config.toml
num_hidden_layers = 14
hidden_size = 256
num_attention_heads = 4
num_key_value_heads = 2
head_dim = 64
intermediate_size = 704
vocab_size = 1024
hidden_act = "swiglu"
norm = "rmsnorm"
norm_place = "pre"
norm_eps = 1e-05
positions = "rope"
rope_theta = 50800.0
rope_fraction = 1.0
qk_norm = false
attn_scale = 0.125
bias = "none"
tie_word_embeddings = false
parallel_block = false
init = "uniform"
init_std_qkv = 0.0355
init_std_o = 0.00671
init_std_up = 0.0355
init_std_down = 0.00671
optimizer = "muon_variant"
learning_rate = 0.0118
lr_mult_qkv = 0.5
lr_mult_o = 2.0
beta1 = 0.95
lr_head = 0.00673
max_grad_norm = 1.0
warmup_steps = 200
schedule = "wsd"
decay_fraction = 0.784
decay_shape = "linear"
final_lr_fraction = 0.0
batch_tokens = 65536
max_seq_len = 768
doc_mask = true
train_tokens = 225200000
max_steps = 3437
dataset = "wikipedia_en"
Each number is 128 + 32 x the weight over the matrix's rms, rounded and kept within 0 to 255. Layers, rows and columns count from 0. Numbers have three digits each.

# layer 3 MLP gate, 704x256, rms 0.159, rows 572-579, columns 0-127
133109086104168118167118167083195124152130099187127132176200164152115145091132078162113158171166184124096089099128202110121097110107214117183094130154079148090153115085132136134143151099186190114143138130151188066148157178122151128053196139134086095118076132180110132139105098131182128093108084107104091096101141163166098074134157206128150120095133082130135107152132162130144089119095
147120130157142148126110142150100155092110140084082126140160183157166122149115096137117149130124181109110135141114140118105127109117112102106157104079075155188136124115105066108119143155167133071079153125131139085088101071205152141101127114150109125120144126154125092073136147156142157149120117170129127165106200141126139175192106182120144103159122114110204145130057153134163132197129
154232123182078184136173058091078135096116166147138125119196071102099102087135140112047132067119173112139110059177118140082147149153128144138130143131119184067139138123112112110123175143115193111103103172123075157135101099154090100135125143140123099143078141149127149122089177112138092168142095157094135109142146103128102125113132128132156099119097133137153133085135143159145126128116
131156203173132081144153187127126080150154127118138152127149165120081108160138172113144175112186123119150068158061166087193145086086080145129137139111157145130186147106070147152148069093098096094139066169083129146105134132120133092137105087148101119103108146176083132121089109138166152096201140162093119167106127169147144095112136100064142177144079110127156146132081111124169131138082
085091117120107130135132135111151177096146119115114152159157156105147112095094160118129188141172185168152135118145130081157157069089121150094148111060079107175166138139164075140180093150102157076086181102094111108110187131128130082122074143090113198124187141100166116147113113170083070186129189136087141144148115142068165092102138135111109135161096141143174152109074149128146211141094
120114122110114091155157131126121141154082160117131112133139156186091088143115154099107127141157149118178186133127069164146177124137114108145126136127126111139133104124099108099090114163119108144189116139096103034108194116151103116128178152122057144097076120150135078144188121111150165102152177081138153107101150118159125172062150150114149040061142171122122133135171134167114115101161
109157186134164114159137112136142143080101167102169116090163146094148126138111153075143149123094132133191122133088103166087139192152093087131102094119136128121185139066167113119133064147126120147179117145139132085090120130102112061113187135091070120090139096158135104150085153144129137151082132112115099108036188203133133134049176181090122112142170140140114145105136167105102107156169
179101109105149106150118165092150163182122079128165160144174074059136133081079201188164160146172144092149081187100156107147158084128134097149112140124121108157151123150152110108110153129128126147124103109098051084139102097189101079131113094130143089129104101072163017135160162135115065116087145129132108165075134074154131133118065124059159174130134206168108126117214102174105139102164
# layer 3 MLP up, 704x256, rms 0.162, rows 572-578, columns 0-127
138139021065145090193154159075203105183125111154115136152180128132090122142148149141087139124137151151106053119150139158097117082088216113180105097137082101103127111105127123134183117131126181117112143156149146121110146145095076104121234141142107118170099156142118134163126030154130149145076116099129108103174091126135137098186084200135148138123109097170129111155125119185108127093071
155130128191107096156179114120179174154116086200100129139131115136151105118157128117114124118068060133179119116089134071146148179078103104187147158112161141097123169165137141174113079140123144154116125137145166168123165171119118100106097104147177164112110180128155117137161138103174116083135160140080092143133100116178131118103121095178148083091173126091123107110150092119111118081180
100120194190086143139152101159160143172110110123116168071128096115130147117075087175137070162110108132137058103083093146166157144104113159171146122098125155089118130100121090105127161124115151154186141168086150111162074128113110121106091065107111114111110090122100115142142153147130058118138168103174215102140157149159094077091089122131095127199144152122064088085139080158136113159137
108137161134090078142123141155065153129130070094110153073098121094114090150083133067158146108150136107185134141123126178172110106118145158143090101137116148155190081093152111183108131104128113218173072207110149119103100082130182109139123188058142098139120129201127096136154138111137183146182165104123131119071152170142126144108104107119142192125096076125142094145097108135146089145122
115139033134142156140080071096120130124139200098116143151091091166110142119144140178119125143077105119045101098134144079135090177187133120047161174087174170136146149091127191011111120158122102128129140165139118105118128129173168128083076106085126140162143169140131129106181111142108121169112129090100059119139158122096114078127178171132184146129123143152185127125133188166056152144075
125096119161112123126152162128142148206127096153128082141080115120121101125170152149125112107142121099134112111144156120193145105163069150118167065190127136156121085103093147094101041170142178142143129137093099100093168125123160066111137116153062163048125124193084065092140135150172149129154140030118138148096162113167182107118130093078138116114101239152222132105115109125069167119019
203107154140100117147144140144128165109106074112106135084170113116166064112095121145111106139158149109123071181140135096127130139061145171102158182126121131053081067161094119135148183118095127165147118145135123147133140150153149204141083137146148143132093104158132169157142095124125135095117148135152114099193147117115169090128168179101134148112082153166140153155048159107118130129173
# layer 3 MLP down (transposed), 704x256, rms 0.0901, rows 572-578, columns 0-127
141107121121112150135110107118178087146165069156090092154123104123110070133146123191113078114106150136133156163169143187175088134159156136102138147124109141157121053183161150148089167125132159167140168127132132088163162179088096144106107162108099116176122184106117156141126051102119144127182132114147134130103126125110120125183172135108113090183129072123166095121162083153123177120180
113162150131144139105182151101151178120129098139096110191082125150176088124180109108131136103139129115136109168176099172100215103150180123143166127138183102107133112089121155174091118166105188133089150192116131069071062089160126185162153127156189151091133110147135111116106135099147156147119202159120170112095106175168142133134175119138127075113149171110090123104142136156115146146113
138118097130130095143139094168095086177070170094140115152154168096115144151152124124056198156108169141125138111191073107171140151143090145153091107105174172098042115081118126122124156098138151107134108157113133128217167147149125101133122133097116092098166092140121146076115077124122124135172092116132177105118151091062140164138129142087166101168145150138186114049139097110135111126136
107129148134103202087099167172167103113111076102126137090154163120028087185100087122122163128124161123147092139177120096104102100081129153163133173165146094127109117068151170163098088165132105140128126155093104155202109142135119147121098132163177115143096111152131114106135113129174132151131100131119112135139145120117096122102145146109069149159081113114105146115087163130189122160147
138106140113125077109046130180120154113117150111069165110111094156117123151084126141115147164136078093177091106174150136100095155125143087110081132161211089074096089091124111150171129146115118115153146092108067101196111123133081185128144059150160157138099152120143151110158147114099078126103099132124113046138115089104043143156144089085110108105158150101076167140108120164152118144120
184149155140096208135190132058026134151163107111116110111081106122145141141083191159134110072181137163116151092119181145040124125094113145142150082126146153140123188166128132083172072156068123150122169117108146109138128116159130156089179100135093136142134177130119152159103103124067104139140145118134122145157122122154156087142144149071196155150114117144164119074100134056133110166112
187095104125095114106164161076131119099135106131106116155164111118074139126074148225113125127163145089154113071100131040129126174076120183154156171076159102072119141124120087181130134156218167134172120139132151196118103138113160150103110128101155129112131189105165088126155140160128128119156118165169129191146127076146134087141122136124140133096092073105202168143157137128139093094137